config = dict(
    n_layer=12,
    d_model=384,
    n_head=6,
    n_kv_head=1,
    head_dim=64,
    d_mlp=1536,
    vocab_size=2048,
    activation='gelu',
    norm='layernorm',
    norm_place='pre',
    norm_eps=1e-06,
    positions='learned',
    qk_norm=False,
    attn_scale=0.125,
    bias='none',
    tie_embeddings=True,
    parallel_block=False,
    init='normal',
    init_std_qkv=0.0181,
    init_std_o=0.0037,
    init_std_up=0.0181,
    init_std_down=0.0037,
    optimizer='muon_variant',
    lr=0.00588,
    lr_mult_o=2.0,
    beta1=0.9,
    lr_head=0.00374,
    grad_clip=2.0,
    warmup_steps=200,
    schedule='wsd',
    decay_fraction=0.767,
    decay_shape='linear',
    final_lr_fraction=0.1,
    batch_tokens=[16384, 32768, 65536, 131072],
    seq_len=512,
    doc_mask=False,
    train_tokens=318200000,
    steps=5162,
    dataset='wikipedia_en',
)
Each number is 200 + 40 x the weight over the matrix's rms, rounded and kept within 0 to 999. Layers, rows and columns count from 0.

# layer 3 attention output (transposed), 384x384, rms 0.112, rows 26-41,90-105,154-168,218-232,282-296,345-360, columns 0-63
186,270,215,176,250,193,201,214,288,232,180,171,259,180,183,180,255,218,228,184,275,204,138,207,212,179,166,144,177,172,191,245,231,204,227,202,159,271,214,149,160,216,193,190,190,152,190,219,235,155,114,153,148,180,150,193,198,287,223,177,226,213,227,222
214,127,186,214,230,121,211,194,73,213,210,195,194,248,164,197,145,198,159,170,208,173,205,206,177,282,183,229,239,264,225,140,165,150,207,134,217,218,148,278,230,196,166,167,128,105,199,237,178,157,170,254,194,176,249,202,220,269,144,192,164,217,233,200
220,198,191,279,195,163,182,99,158,224,203,222,199,200,189,216,198,163,253,206,189,230,196,184,204,179,122,294,242,185,200,183,150,204,265,196,202,244,172,169,266,95,240,263,186,238,223,273,229,223,268,226,188,263,214,196,185,133,186,166,132,190,248,181
260,227,203,163,164,225,122,215,163,198,200,187,254,176,162,147,238,195,170,138,160,197,214,266,127,175,176,159,148,272,195,160,229,206,176,282,222,136,227,218,202,189,190,191,187,188,193,203,182,197,218,276,178,201,174,125,187,272,211,179,247,178,171,223
136,249,199,282,162,180,190,123,191,156,178,194,213,194,176,181,182,209,216,221,276,117,223,177,169,152,199,113,207,170,235,238,212,196,212,276,188,252,167,211,171,195,121,175,169,181,271,162,161,218,180,134,211,105,295,214,186,226,196,262,257,178,181,145
207,203,176,197,203,167,205,172,213,168,196,206,189,183,272,157,252,261,214,213,153,238,217,235,258,233,232,189,234,187,230,170,242,141,192,174,213,183,66,206,222,217,230,284,130,151,125,276,198,207,230,193,156,203,175,191,194,241,173,290,220,226,222,187
160,217,213,150,158,317,244,169,170,183,172,176,250,218,177,252,213,219,310,158,214,155,236,199,215,200,168,180,215,285,146,158,287,233,171,178,255,213,206,177,190,202,142,262,215,238,227,229,202,176,256,236,156,187,217,190,226,229,280,106,197,271,213,238
279,214,303,229,184,209,204,168,310,279,283,218,153,248,174,217,241,196,202,193,126,255,127,153,220,275,127,205,131,238,289,180,197,135,174,178,137,225,205,224,211,242,228,255,88,217,182,197,247,200,201,138,220,142,192,173,283,178,176,250,178,210,154,243
288,240,151,214,204,218,156,148,160,152,183,219,218,226,247,238,127,176,156,162,212,220,222,160,168,243,231,88,228,184,193,208,241,229,175,251,197,182,214,236,231,250,161,152,149,243,148,223,227,217,221,253,106,172,176,255,153,189,227,254,210,164,208,263
229,188,230,203,166,263,133,158,205,230,191,217,206,162,264,175,269,210,154,162,130,222,219,276,269,157,170,170,236,162,130,249,206,237,193,220,188,216,232,173,226,182,93,193,169,180,262,193,213,173,279,170,180,111,195,162,186,201,177,190,148,194,187,218
164,126,187,154,129,182,115,217,168,144,222,203,270,166,251,115,223,121,235,162,224,218,215,206,166,116,128,220,193,220,226,246,245,226,149,250,230,170,213,215,138,216,224,193,176,171,223,159,175,149,243,251,284,170,275,211,169,223,172,132,208,187,207,227
206,263,236,139,284,303,211,157,230,238,112,201,275,170,225,293,134,241,161,131,217,177,203,236,220,206,248,150,234,159,166,211,167,216,164,201,263,110,249,188,238,215,230,216,88,190,201,203,127,148,227,126,241,164,150,155,173,266,235,88,134,203,190,189
152,144,138,264,176,199,143,265,179,229,184,299,162,146,173,164,174,141,243,176,210,238,214,229,210,170,145,127,222,203,284,221,180,217,222,215,137,241,155,233,264,204,136,219,219,249,183,186,210,165,175,301,251,184,139,154,220,236,206,182,170,92,166,274
227,225,249,266,199,216,242,200,179,178,169,153,218,226,173,205,276,219,242,172,181,206,292,143,246,144,249,213,221,220,256,269,155,209,234,149,181,198,221,163,104,111,161,151,265,199,218,265,231,227,220,160,244,175,177,183,192,201,137,265,259,204,247,184
153,296,242,207,213,185,224,274,212,244,175,152,202,228,210,192,217,258,157,262,258,222,215,169,275,181,211,215,214,142,249,160,241,228,201,164,192,147,178,148,193,185,156,174,212,201,196,190,161,181,118,213,206,246,211,216,249,196,238,202,139,199,138,199
256,247,184,173,248,148,232,188,212,185,168,213,150,162,172,128,234,219,150,235,274,209,239,207,294,256,191,191,167,205,200,210,228,100,182,160,184,208,187,150,207,151,215,147,186,213,184,208,172,223,220,193,150,272,133,198,191,198,256,213,192,173,158,183
258,257,163,288,154,211,191,142,214,198,209,227,204,142,133,177,176,248,191,228,213,246,164,189,193,225,173,177,173,182,218,260,208,186,247,122,207,183,280,187,227,174,228,180,161,240,237,120,200,200,141,227,212,206,255,236,158,160,197,140,187,189,172,187
240,198,132,234,183,188,224,118,229,162,153,219,209,259,137,211,175,234,201,130,191,195,167,244,127,248,253,273,266,264,212,128,207,158,250,166,216,191,208,274,186,220,172,150,177,228,159,258,171,163,138,234,232,152,147,189,234,175,157,197,172,200,153,287
161,224,139,181,219,209,171,198,95,220,201,251,230,206,106,254,184,150,236,206,190,184,227,217,210,258,172,210,240,178,220,262,187,200,233,267,230,177,179,177,211,158,172,203,228,165,218,162,198,218,243,321,185,237,211,255,189,233,198,177,193,169,152,190
236,227,185,147,176,160,266,213,133,187,146,236,149,236,205,250,231,87,251,178,206,320,132,221,164,197,184,194,144,202,172,189,190,237,222,155,191,234,209,161,239,204,194,179,196,129,202,137,197,148,124,231,139,168,157,191,173,236,201,208,165,182,314,216
151,181,260,122,183,204,190,203,159,184,211,181,263,205,202,206,156,143,242,228,179,179,207,213,201,288,230,158,132,177,175,177,194,229,255,198,266,168,231,224,196,231,243,262,114,197,198,227,167,212,259,155,264,149,228,198,167,199,189,265,262,268,191,228
184,241,201,145,221,205,160,269,195,186,197,168,165,108,211,229,191,202,192,254,230,199,188,218,193,191,248,208,222,217,253,257,209,166,197,135,286,193,159,190,216,193,169,210,182,250,136,192,207,216,253,164,199,211,244,206,178,170,197,278,239,239,183,213
179,177,217,182,190,238,224,159,152,209,131,274,191,221,211,208,301,188,226,233,245,255,242,288,301,231,172,212,224,140,135,220,230,186,208,193,225,175,226,218,182,228,216,179,180,208,227,157,85,191,167,233,175,166,189,120,185,168,207,141,241,180,220,164
150,158,129,288,187,242,205,188,267,220,205,200,158,249,217,243,162,215,125,240,222,197,145,146,141,211,161,208,332,269,195,156,214,169,170,251,212,190,157,234,255,155,171,193,171,223,200,195,194,219,260,134,136,169,216,130,140,161,242,210,169,204,282,125
239,129,235,208,204,222,145,213,147,266,221,175,119,219,200,236,203,243,209,253,272,214,167,177,147,177,166,146,200,169,198,176,211,174,214,153,193,190,169,243,223,216,185,224,134,167,144,234,188,188,165,198,252,309,205,187,231,216,236,303,151,266,112,191
185,170,225,261,196,169,194,106,215,251,219,247,146,185,235,251,184,210,269,154,240,222,197,183,212,281,135,103,186,162,204,179,235,167,255,195,248,165,252,151,237,160,162,198,231,158,165,226,216,186,245,225,293,114,180,150,202,217,104,227,175,195,239,174
149,195,130,224,208,136,222,168,185,228,165,177,229,184,228,269,193,223,209,258,154,184,277,107,214,242,241,247,186,175,170,176,225,158,206,242,174,144,202,208,258,213,211,148,170,180,283,247,174,189,206,179,207,196,227,193,218,256,187,224,269,256,198,177
208,196,205,154,175,160,176,222,177,195,141,203,210,203,177,192,196,219,142,224,269,211,169,237,154,199,216,188,253,222,197,219,137,209,237,231,162,164,204,205,227,226,187,153,144,234,124,200,181,182,175,221,182,257,264,159,187,209,202,115,212,245,177,196
244,233,248,213,219,193,154,180,248,174,237,203,230,216,281,198,209,264,185,199,214,143,138,160,237,201,176,199,162,221,246,250,218,157,174,236,222,243,215,147,194,235,211,217,235,222,152,195,206,211,270,164,198,240,196,217,158,198,217,184,181,227,286,219
130,111,179,162,198,144,234,134,190,210,209,212,183,201,184,205,218,181,227,154,220,129,171,250,162,192,166,223,161,284,248,209,212,198,275,141,216,185,214,197,203,199,199,230,130,136,221,165,126,214,207,74,213,181,175,152,197,146,179,249,194,224,239,200
208,197,129,272,213,188,202,182,179,201,265,185,237,309,217,232,192,195,180,243,216,164,159,273,245,205,192,162,254,191,232,123,214,270,205,196,193,196,142,213,231,208,183,216,221,197,235,151,228,220,244,124,201,197,176,244,230,159,221,315,203,266,240,230
196,201,202,243,160,148,213,197,189,225,223,205,252,163,208,157,195,278,260,174,218,176,170,188,175,170,165,170,237,204,156,265,140,172,225,175,232,110,138,190,190,247,193,159,126,193,168,195,184,198,297,199,228,196,190,226,267,222,202,209,189,208,133,186
190,178,210,222,267,231,170,225,219,171,170,178,221,179,213,291,167,225,233,208,194,216,212,242,231,239,184,326,114,194,159,178,301,216,151,196,227,227,226,150,201,209,126,227,239,244,212,217,232,163,184,170,191,192,160,200,184,186,217,199,224,243,229,203
179,198,236,164,195,234,219,224,259,197,183,233,226,210,223,200,205,174,258,232,231,257,188,243,215,199,195,182,170,196,139,267,160,244,264,199,215,174,201,225,196,171,211,222,185,244,219,241,215,203,259,208,165,202,157,159,168,195,226,216,201,156,225,156
217,117,122,237,206,213,245,170,309,150,216,110,220,231,208,225,237,217,184,252,202,222,200,176,221,215,216,188,173,192,197,189,190,215,210,211,225,175,208,208,229,135,230,177,239,245,256,185,237,199,143,124,233,197,192,252,178,191,210,228,251,185,222,195
173,212,210,246,225,224,203,217,166,135,234,195,188,162,255,198,272,203,191,229,173,176,222,167,207,190,205,206,261,165,290,194,261,252,159,216,124,152,230,221,169,162,237,212,208,170,272,237,154,258,218,206,180,220,228,270,271,194,211,223,142,181,140,252
252,183,193,219,262,204,227,200,261,248,230,149,171,230,247,205,243,122,223,216,256,280,151,164,148,239,182,247,207,165,230,266,170,183,143,241,202,193,223,255,245,141,185,206,192,244,224,216,206,194,187,167,219,194,240,176,254,209,288,187,179,169,224,242
172,208,228,215,226,221,183,226,194,184,211,181,221,203,265,170,176,289,153,171,244,190,166,217,185,218,218,194,222,172,228,241,183,206,202,203,178,180,218,154,212,189,209,201,178,231,231,227,182,214,171,125,217,166,223,174,222,248,226,147,155,179,233,200
235,214,208,207,205,168,240,186,207,281,133,181,263,248,200,204,136,230,182,136,184,195,187,229,96,211,190,180,215,234,168,178,190,261,175,238,208,220,164,254,234,203,181,156,192,228,198,230,239,136,227,157,267,237,132,172,201,197,220,213,166,195,165,145
204,154,269,233,195,178,138,181,154,182,191,232,216,226,143,127,176,245,234,234,183,191,207,230,216,176,155,196,125,213,165,202,224,232,237,204,176,206,254,268,194,215,164,155,232,196,252,195,234,258,143,201,275,169,232,286,207,265,171,155,187,234,191,237
192,187,185,216,188,154,194,194,190,157,239,193,223,188,206,178,266,247,144,133,157,257,193,273,132,171,160,195,175,272,151,147,206,136,139,183,233,239,243,283,181,243,209,182,197,216,206,167,210,228,174,190,182,202,221,243,216,208,131,205,159,199,244,193
172,209,217,225,237,190,173,180,232,208,218,192,217,206,214,189,223,151,259,220,218,199,133,208,231,169,273,178,197,123,201,219,225,150,190,219,200,277,145,186,163,244,236,223,237,251,254,216,219,268,221,154,125,241,176,221,217,210,221,209,166,197,190,191
190,114,221,191,244,130,192,199,166,227,152,146,173,245,198,186,164,162,161,230,247,202,241,201,167,192,149,193,210,204,191,149,145,246,225,164,218,172,125,160,159,175,183,188,233,186,175,200,169,185,170,255,168,145,170,169,176,202,242,174,203,169,186,181
132,198,214,256,175,170,241,249,133,175,228,164,134,193,220,207,211,191,167,235,232,218,222,185,231,195,172,143,196,173,147,183,176,146,258,135,174,188,216,244,170,160,192,212,263,215,233,216,222,224,240,172,199,253,130,173,185,210,267,154,155,165,192,198
187,164,273,197,188,229,159,145,162,234,163,211,183,222,238,194,174,200,232,199,160,197,189,214,174,194,142,176,194,192,222,182,222,219,161,203,159,164,130,200,156,200,199,166,186,106,172,169,202,199,144,204,227,188,214,176,167,167,151,207,219,229,207,195
221,224,180,165,159,198,201,257,219,198,210,139,182,213,138,186,220,232,157,247,143,240,219,167,147,232,134,222,201,165,143,198,192,204,258,244,278,255,123,162,234,203,209,237,196,200,158,240,221,125,213,240,222,282,258,243,130,234,190,128,187,197,227,162
153,196,231,159,153,220,250,190,214,263,253,199,145,175,206,161,225,254,300,141,214,211,223,177,224,239,235,183,159,224,225,179,172,175,187,228,135,190,129,172,178,172,204,191,179,166,226,212,206,189,262,264,208,168,166,203,164,219,201,210,184,183,204,172
273,208,218,271,165,222,215,190,180,211,178,210,232,207,254,236,216,171,107,214,155,249,276,169,146,139,191,169,275,176,275,120,169,228,162,280,157,159,213,267,221,161,217,192,209,202,202,215,141,230,195,151,169,198,159,87,230,157,183,205,190,203,169,257
159,256,172,186,145,182,149,189,203,169,153,167,200,191,296,172,278,226,237,223,196,236,197,178,221,174,241,203,193,226,185,196,289,177,181,271,198,152,236,163,161,182,129,213,210,204,215,172,219,271,213,157,131,215,216,201,279,217,247,146,240,208,122,221
208,163,263,208,234,199,210,227,167,249,216,196,140,192,203,168,151,203,231,176,119,233,230,206,192,180,178,152,149,181,126,236,237,179,197,172,150,177,220,184,178,213,175,222,210,180,210,195,198,250,150,203,142,291,236,173,180,212,192,136,281,176,146,208
234,146,169,198,132,260,230,115,244,247,241,205,212,180,178,149,103,198,229,250,167,211,237,230,189,216,162,219,136,205,186,273,113,193,237,196,228,191,187,169,222,272,197,270,207,196,129,150,181,185,230,180,211,228,176,208,112,207,194,184,182,280,275,104
239,202,141,204,180,167,123,220,141,189,182,256,178,187,200,302,219,228,219,147,178,152,226,210,187,186,230,217,165,191,216,162,217,238,223,142,201,173,261,165,194,271,193,141,327,202,126,174,209,241,224,247,230,270,138,162,169,175,141,173,223,124,150,143
222,173,270,236,162,192,173,159,187,280,181,182,217,198,221,178,165,271,185,164,201,173,230,229,204,200,238,199,193,203,167,246,222,251,245,183,199,181,238,250,180,148,165,182,215,161,188,199,215,184,255,143,201,161,191,201,155,230,268,191,200,291,204,203
186,178,198,181,180,129,245,202,154,148,185,229,134,238,224,171,199,155,141,240,196,248,152,129,222,115,203,214,298,142,315,221,109,160,226,288,204,164,209,172,131,179,215,159,192,196,153,142,168,239,208,195,201,175,265,305,247,298,179,269,182,142,227,197
75,275,224,128,152,240,183,190,165,167,255,193,194,201,206,157,231,182,177,123,210,125,179,142,241,220,249,195,228,176,206,183,167,220,175,197,207,250,198,174,183,223,251,261,186,228,144,162,169,149,229,200,166,227,175,202,221,171,202,210,211,162,238,227
226,255,242,147,143,227,219,198,225,290,182,141,219,111,216,244,256,193,210,235,272,198,252,189,234,194,203,202,268,199,175,152,204,165,184,173,181,213,154,207,230,252,259,185,214,199,211,282,229,180,186,226,183,225,221,198,189,178,205,185,221,219,200,266
176,173,147,193,259,217,267,191,138,198,279,191,134,231,205,227,131,201,202,240,188,69,123,170,234,224,165,202,253,186,191,173,186,146,219,185,217,104,198,151,179,216,272,244,279,150,138,242,255,146,167,141,253,202,205,202,201,198,229,269,256,178,206,255
233,219,275,161,151,248,193,235,251,147,214,247,211,227,224,208,147,219,262,215,126,167,167,164,204,180,271,113,292,277,136,255,193,237,222,228,146,291,197,222,189,222,210,205,210,240,115,196,209,170,142,158,262,206,178,157,204,154,294,202,197,257,240,192
173,229,215,236,191,227,197,183,197,204,220,198,179,125,162,179,185,194,172,217,132,96,248,217,231,183,246,201,202,199,130,200,200,214,235,301,187,275,168,219,183,244,232,213,235,299,159,202,222,175,222,175,183,142,113,265,236,235,199,249,209,159,235,223
179,272,170,152,209,173,223,251,183,192,199,136,213,229,150,206,223,219,170,216,164,205,212,171,274,190,154,243,227,183,211,175,172,168,217,137,176,286,211,116,257,182,223,207,129,211,234,193,202,221,218,189,219,216,235,159,179,259,220,177,192,216,133,165
265,275,254,321,246,314,234,130,183,250,228,193,175,188,253,185,115,137,173,142,222,242,162,215,183,193,233,168,206,211,195,186,105,83,180,204,165,236,213,198,187,169,156,153,220,292,178,202,143,232,234,193,218,139,161,253,206,113,244,224,176,161,226,195
235,136,154,270,256,206,213,217,162,109,154,205,176,230,147,205,187,202,194,234,174,247,129,223,194,246,201,227,195,171,179,318,189,255,217,228,222,236,245,218,214,212,191,205,170,263,127,256,227,229,166,191,218,223,193,150,199,178,143,149,229,151,180,291
225,163,120,71,200,239,215,211,204,234,141,189,151,167,168,200,180,199,267,216,191,189,155,153,178,180,181,221,228,197,183,207,167,203,122,248,223,207,263,208,182,232,128,148,158,199,185,201,211,220,261,267,228,206,174,232,168,213,161,180,231,174,154,207
189,189,204,208,193,175,192,221,215,218,249,215,189,213,183,228,156,215,123,241,175,103,209,158,218,191,195,205,200,98,247,190,243,204,170,127,230,199,156,138,234,167,164,201,187,211,158,218,217,183,151,192,216,208,178,229,243,134,230,168,207,191,254,161
216,152,184,166,185,242,172,284,209,189,202,231,213,161,220,161,188,160,181,210,161,189,190,162,168,158,170,206,161,273,206,246,240,186,204,212,198,165,181,129,165,273,169,167,214,149,220,206,239,207,209,231,221,210,158,189,192,164,210,253,145,230,221,244
146,235,241,193,192,218,218,240,223,213,180,171,183,183,148,151,185,250,148,211,196,164,194,206,170,236,168,247,206,266,171,217,200,168,207,192,220,182,210,184,185,176,180,222,257,252,245,187,194,187,229,247,231,193,207,201,208,140,209,184,230,212,221,214
216,209,243,219,172,199,172,193,193,149,243,226,216,177,182,184,177,218,174,202,162,291,208,263,194,117,213,205,211,173,196,212,243,166,179,187,217,232,214,195,161,203,192,165,170,197,289,205,139,141,211,237,161,202,218,200,172,131,214,253,209,181,186,212
253,217,201,197,175,180,199,151,156,214,205,213,192,198,157,144,173,160,226,193,220,182,198,237,224,177,183,156,212,243,221,186,200,182,222,170,142,194,249,196,196,242,198,164,225,213,239,208,163,205,154,266,189,205,185,172,258,160,137,129,221,175,262,219
163,222,185,208,204,190,154,237,215,140,247,187,243,126,252,159,186,212,201,206,224,287,214,195,254,254,205,202,159,206,210,175,192,205,248,175,136,200,212,222,193,176,194,212,185,214,175,233,244,186,172,180,181,223,138,177,171,263,160,182,245,220,191,208
289,201,191,172,206,182,177,215,219,188,139,170,195,209,263,320,187,197,241,231,155,238,201,205,243,166,200,194,183,180,162,198,207,216,237,177,271,170,167,169,210,140,177,228,196,193,214,267,164,169,167,256,187,240,228,206,235,225,251,181,188,162,166,124
230,173,133,211,164,240,191,212,160,174,208,195,225,209,193,172,134,217,167,160,262,155,237,242,214,252,207,208,198,228,251,209,210,207,142,202,177,173,275,195,205,162,194,241,238,229,266,166,211,137,207,225,172,169,178,252,184,208,219,209,223,224,163,183
267,225,219,241,177,178,198,256,226,198,196,195,251,220,204,236,209,164,202,216,196,241,170,215,224,242,175,274,160,164,165,221,202,273,221,163,186,185,226,114,205,203,186,190,144,173,202,192,223,198,179,176,167,131,207,180,165,196,204,138,187,196,168,159
157,210,262,158,215,218,194,200,246,174,220,183,185,215,143,165,238,209,189,219,118,286,219,245,238,169,172,204,149,142,300,172,230,191,205,205,129,244,207,293,199,180,158,226,268,175,239,162,158,227,235,239,272,245,130,131,250,173,183,195,219,158,236,252
238,206,178,146,162,196,212,174,233,239,223,188,229,196,175,236,235,166,220,223,238,221,174,170,178,209,200,210,118,166,254,183,156,197,155,176,225,179,215,209,185,215,233,211,165,161,186,178,214,199,181,192,232,201,274,201,208,187,191,192,247,180,183,149
176,175,263,234,224,189,236,274,192,180,148,176,156,216,204,182,209,172,211,221,186,198,266,216,152,204,224,171,194,220,171,165,209,242,312,154,144,144,168,278,222,137,200,199,290,195,144,220,207,154,164,215,215,227,142,183,249,177,213,223,214,198,218,279
138,179,209,203,229,231,163,199,206,183,158,200,251,156,213,163,202,213,244,219,176,226,219,145,139,105,231,207,165,221,206,158,252,258,175,216,122,193,181,211,199,178,203,186,229,192,220,196,218,278,190,265,253,187,215,207,207,198,240,153,233,209,224,241
150,222,234,265,179,222,207,141,264,233,166,183,226,185,274,208,200,228,212,237,179,195,267,140,141,170,180,181,241,202,199,216,148,132,138,203,203,164,238,179,210,157,238,231,227,240,195,218,183,239,219,236,203,234,216,227,219,283,218,169,146,207,265,156
242,155,235,209,232,218,253,219,139,238,214,266,266,275,195,309,198,92,230,223,161,180,210,227,245,224,87,116,184,168,189,217,247,287,177,224,209,241,232,131,297,141,298,173,235,169,163,174,245,212,266,207,163,313,200,208,215,269,171,178,265,221,95,200
183,299,271,220,214,164,307,142,239,140,206,173,254,183,149,168,232,220,225,151,256,227,141,179,216,203,282,63,214,99,230,165,106,252,270,153,133,184,209,189,149,237,379,178,169,197,219,163,246,117,222,253,204,243,333,172,221,246,204,266,154,86,158,135
285,173,231,236,155,208,262,141,149,168,175,293,181,182,253,199,211,230,131,193,192,221,175,161,181,156,224,190,208,158,207,255,246,199,208,211,156,267,206,167,182,190,174,216,254,172,165,127,288,214,224,193,188,162,202,162,207,189,103,245,146,155,217,266
210,296,206,191,249,147,157,158,183,222,241,282,179,152,240,286,141,231,238,156,203,211,225,275,307,188,233,238,272,150,343,157,191,184,150,206,202,195,237,151,279,257,146,197,212,217,214,301,257,138,282,189,202,276,284,210,186,157,244,193,206,188,237,153
199,205,172,187,235,233,208,183,236,207,189,135,255,199,246,263,231,141,154,136,181,271,149,206,173,157,212,184,158,146,255,220,170,197,233,205,202,228,108,164,270,284,200,240,147,236,98,115,286,190,159,176,206,212,264,206,230,278,155,247,237,183,201,153
211,176,145,206,234,304,160,165,264,181,154,195,233,249,273,151,141,238,180,248,184,170,230,211,233,227,155,177,230,248,209,216,153,181,225,220,212,166,236,127,224,239,156,122,119,198,197,183,202,182,144,213,151,138,212,278,161,179,259,198,289,304,242,271
166,154,188,211,151,65,106,214,229,209,233,193,212,253,167,222,235,135,230,184,232,163,260,186,146,187,223,135,165,149,95,127,243,175,236,223,231,180,133,263,168,235,171,150,286,175,259,216,181,157,209,269,215,249,248,166,156,191,131,204,204,178,107,159
265,196,230,255,246,256,157,137,212,294,240,130,141,193,87,189,246,140,160,205,248,150,218,236,173,142,151,141,265,180,182,158,204,225,196,209,248,162,198,156,114,247,217,121,198,96,202,100,114,284,241,247,172,207,320,167,206,194,185,297,207,257,203,230
84,178,211,237,277,200,284,228,232,216,232,218,242,111,194,210,202,188,240,173,240,203,209,138,196,370,206,136,332,247,250,196,140,166,239,213,262,251,136,204,335,176,184,206,235,287,110,230,157,201,242,274,197,177,271,120,208,200,196,182,251,213,162,205
172,168,165,198,224,124,143,221,166,217,99,182,256,216,203,151,231,253,204,244,280,116,181,181,274,211,289,293,208,133,143,246,196,287,262,269,176,192,177,233,146,273,144,176,89,230,250,180,237,272,232,164,136,193,132,177,196,171,224,256,238,216,120,206
247,227,175,201,228,233,247,242,134,147,140,207,213,215,204,184,222,232,154,198,167,143,228,264,129,238,204,296,201,261,186,204,262,155,114,193,232,203,187,206,225,141,176,174,89,231,175,186,230,168,185,219,282,193,224,193,198,227,157,233,185,205,285,264
218,289,222,230,206,203,243,272,273,185,220,240,220,191,189,195,233,177,266,103,217,195,144,257,247,183,240,233,162,197,311,210,141,283,260,176,166,217,186,66,278,154,217,191,137,209,204,204,175,275,222,269,174,174,238,155,220,181,220,263,119,266,140,205
153,217,207,149,191,215,271,227,223,166,164,253,327,157,147,121,260,211,275,262,200,210,181,173,222,185,269,235,163,263,180,231,178,215,250,217,215,246,258,76,132,168,214,165,198,246,203,246,179,248,160,185,243,153,282,188,249,282,118,174,232,159,242,174
82,193,103,147,196,184,250,258,321,189,185,128,201,105,209,201,171,195,176,145,132,243,141,280,179,158,304,183,265,248,150,245,172,210,230,270,272,178,193,207,183,162,208,269,232,198,217,215,214,250,222,262,164,190,156,149,189,287,182,127,281,211,159,170
204,108,192,129,156,108,168,195,221,310,264,212,142,235,284,230,129,162,228,239,239,184,152,281,192,192,200,348,200,219,213,203,163,169,142,142,148,134,219,177,257,165,210,160,200,167,212,230,125,204,213,136,233,154,219,151,283,220,215,140,228,194,206,294
302,203,231,141,287,206,170,147,215,201,134,207,311,252,126,168,181,161,85,190,125,191,159,172,189,174,247,251,196,134,168,215,180,203,267,152,278,208,218,179,136,173,220,242,213,164,144,196,219,300,203,156,86,228,230,163,208,224,178,166,171,172,216,206
# layer 3 attention value, 64x384, rms 0.0249, rows 26-41, columns 0-63
214,212,177,215,132,207,193,173,128,216,278,252,167,224,227,167,105,186,175,229,171,96,230,230,245,215,170,180,197,217,233,234,199,191,229,255,216,209,129,186,173,192,165,220,260,165,169,174,219,235,173,154,174,191,147,192,239,192,240,195,155,226,264,228
221,250,215,218,200,206,222,256,209,307,201,160,115,137,204,218,242,243,233,182,153,193,228,156,237,135,226,214,148,215,222,237,254,216,155,195,253,216,208,217,232,227,263,175,246,204,238,150,221,206,247,179,222,258,190,212,123,271,192,211,190,191,230,74
116,236,262,173,229,239,214,135,206,157,195,227,181,210,214,115,201,255,197,173,254,196,116,239,167,196,262,148,142,202,78,226,223,207,115,230,217,190,245,178,191,257,205,172,185,259,194,199,75,163,216,118,176,214,157,170,215,182,205,197,172,203,190,214
181,187,211,187,207,132,146,189,228,241,237,212,237,265,200,232,200,216,220,211,186,189,233,228,230,237,262,173,182,179,205,243,165,174,190,175,260,231,196,189,177,193,197,222,235,203,214,254,203,218,246,176,258,202,204,232,196,131,179,211,216,229,162,152
213,244,253,196,207,135,141,237,255,199,214,199,213,193,183,189,276,196,155,155,227,166,151,181,246,136,220,226,203,244,192,215,135,179,196,209,284,182,210,232,221,202,280,197,269,201,191,186,268,193,162,246,155,285,87,192,229,267,158,141,169,199,177,153
211,181,178,210,204,260,295,213,232,166,176,268,189,175,161,245,223,73,189,234,153,205,136,203,263,182,200,255,141,211,175,217,180,187,243,276,155,237,228,208,202,181,206,134,161,199,195,183,195,189,253,172,189,187,199,230,236,163,229,166,173,190,222,190
195,212,215,228,151,224,133,201,225,156,221,258,185,183,184,155,164,179,185,168,183,129,224,129,130,165,316,236,146,157,211,187,222,130,134,193,179,261,236,193,262,208,243,244,203,268,208,214,273,271,120,192,175,142,192,300,273,171,243,187,214,189,155,206
168,216,139,240,232,191,208,203,151,136,220,175,210,148,261,169,206,194,166,127,225,248,238,242,172,163,167,261,201,263,115,286,186,256,151,188,190,195,202,130,127,154,204,172,156,154,191,223,233,219,142,230,249,272,183,240,203,270,139,172,209,169,226,145
190,229,231,229,162,188,240,239,287,187,191,154,168,198,241,214,262,179,228,236,114,227,212,164,200,222,223,212,128,228,296,212,157,249,224,165,175,130,139,208,151,153,203,224,270,192,165,150,232,220,230,111,192,146,233,223,192,204,202,152,270,148,325,66
210,155,251,221,159,215,197,255,246,191,162,189,246,268,174,184,220,171,116,171,226,252,191,104,144,210,290,140,175,235,263,179,142,208,223,168,286,170,203,250,150,170,157,199,243,167,243,210,116,259,206,191,145,324,231,187,255,131,243,157,207,189,163,239
260,203,176,194,180,295,158,174,143,164,207,125,218,243,208,220,205,265,237,213,178,220,193,227,223,234,174,173,238,201,142,145,190,143,178,199,300,244,275,246,203,204,147,233,227,162,202,159,193,143,169,139,204,189,167,183,263,225,175,218,219,205,183,232
161,175,160,206,243,171,126,236,222,198,246,118,143,315,273,213,155,256,233,189,219,221,174,197,231,178,56,200,147,272,211,118,231,187,140,202,160,204,147,201,218,151,145,184,279,178,164,189,210,141,187,246,140,266,176,261,241,166,153,274,233,156,267,197
239,260,204,184,213,103,221,178,149,216,252,187,171,220,139,146,224,202,176,233,249,250,181,183,222,196,158,246,202,178,91,176,173,208,139,108,280,165,179,216,193,250,230,222,151,183,252,213,222,183,242,136,224,210,177,238,221,196,189,249,199,230,186,139
220,237,233,171,234,194,248,233,171,157,187,192,200,126,213,205,136,191,147,251,209,296,165,200,280,198,157,149,248,175,197,163,246,237,202,236,235,167,133,182,191,256,226,207,231,160,230,185,237,189,123,206,173,286,238,284,133,191,202,128,153,128,111,214
206,154,259,99,158,190,241,175,225,211,218,250,154,150,141,241,183,127,241,160,214,209,203,201,176,142,169,201,167,238,123,204,172,182,233,254,223,196,178,270,190,257,136,198,130,240,246,188,271,193,188,186,255,182,195,197,136,150,210,215,192,181,169,175
183,223,237,189,172,254,189,225,248,202,209,137,194,253,206,200,162,172,247,92,170,226,231,240,91,192,206,208,144,125,202,230,256,230,182,259,159,147,205,227,201,218,225,232,287,205,205,200,236,181,156,228,166,184,237,150,195,254,162,154,189,233,231,166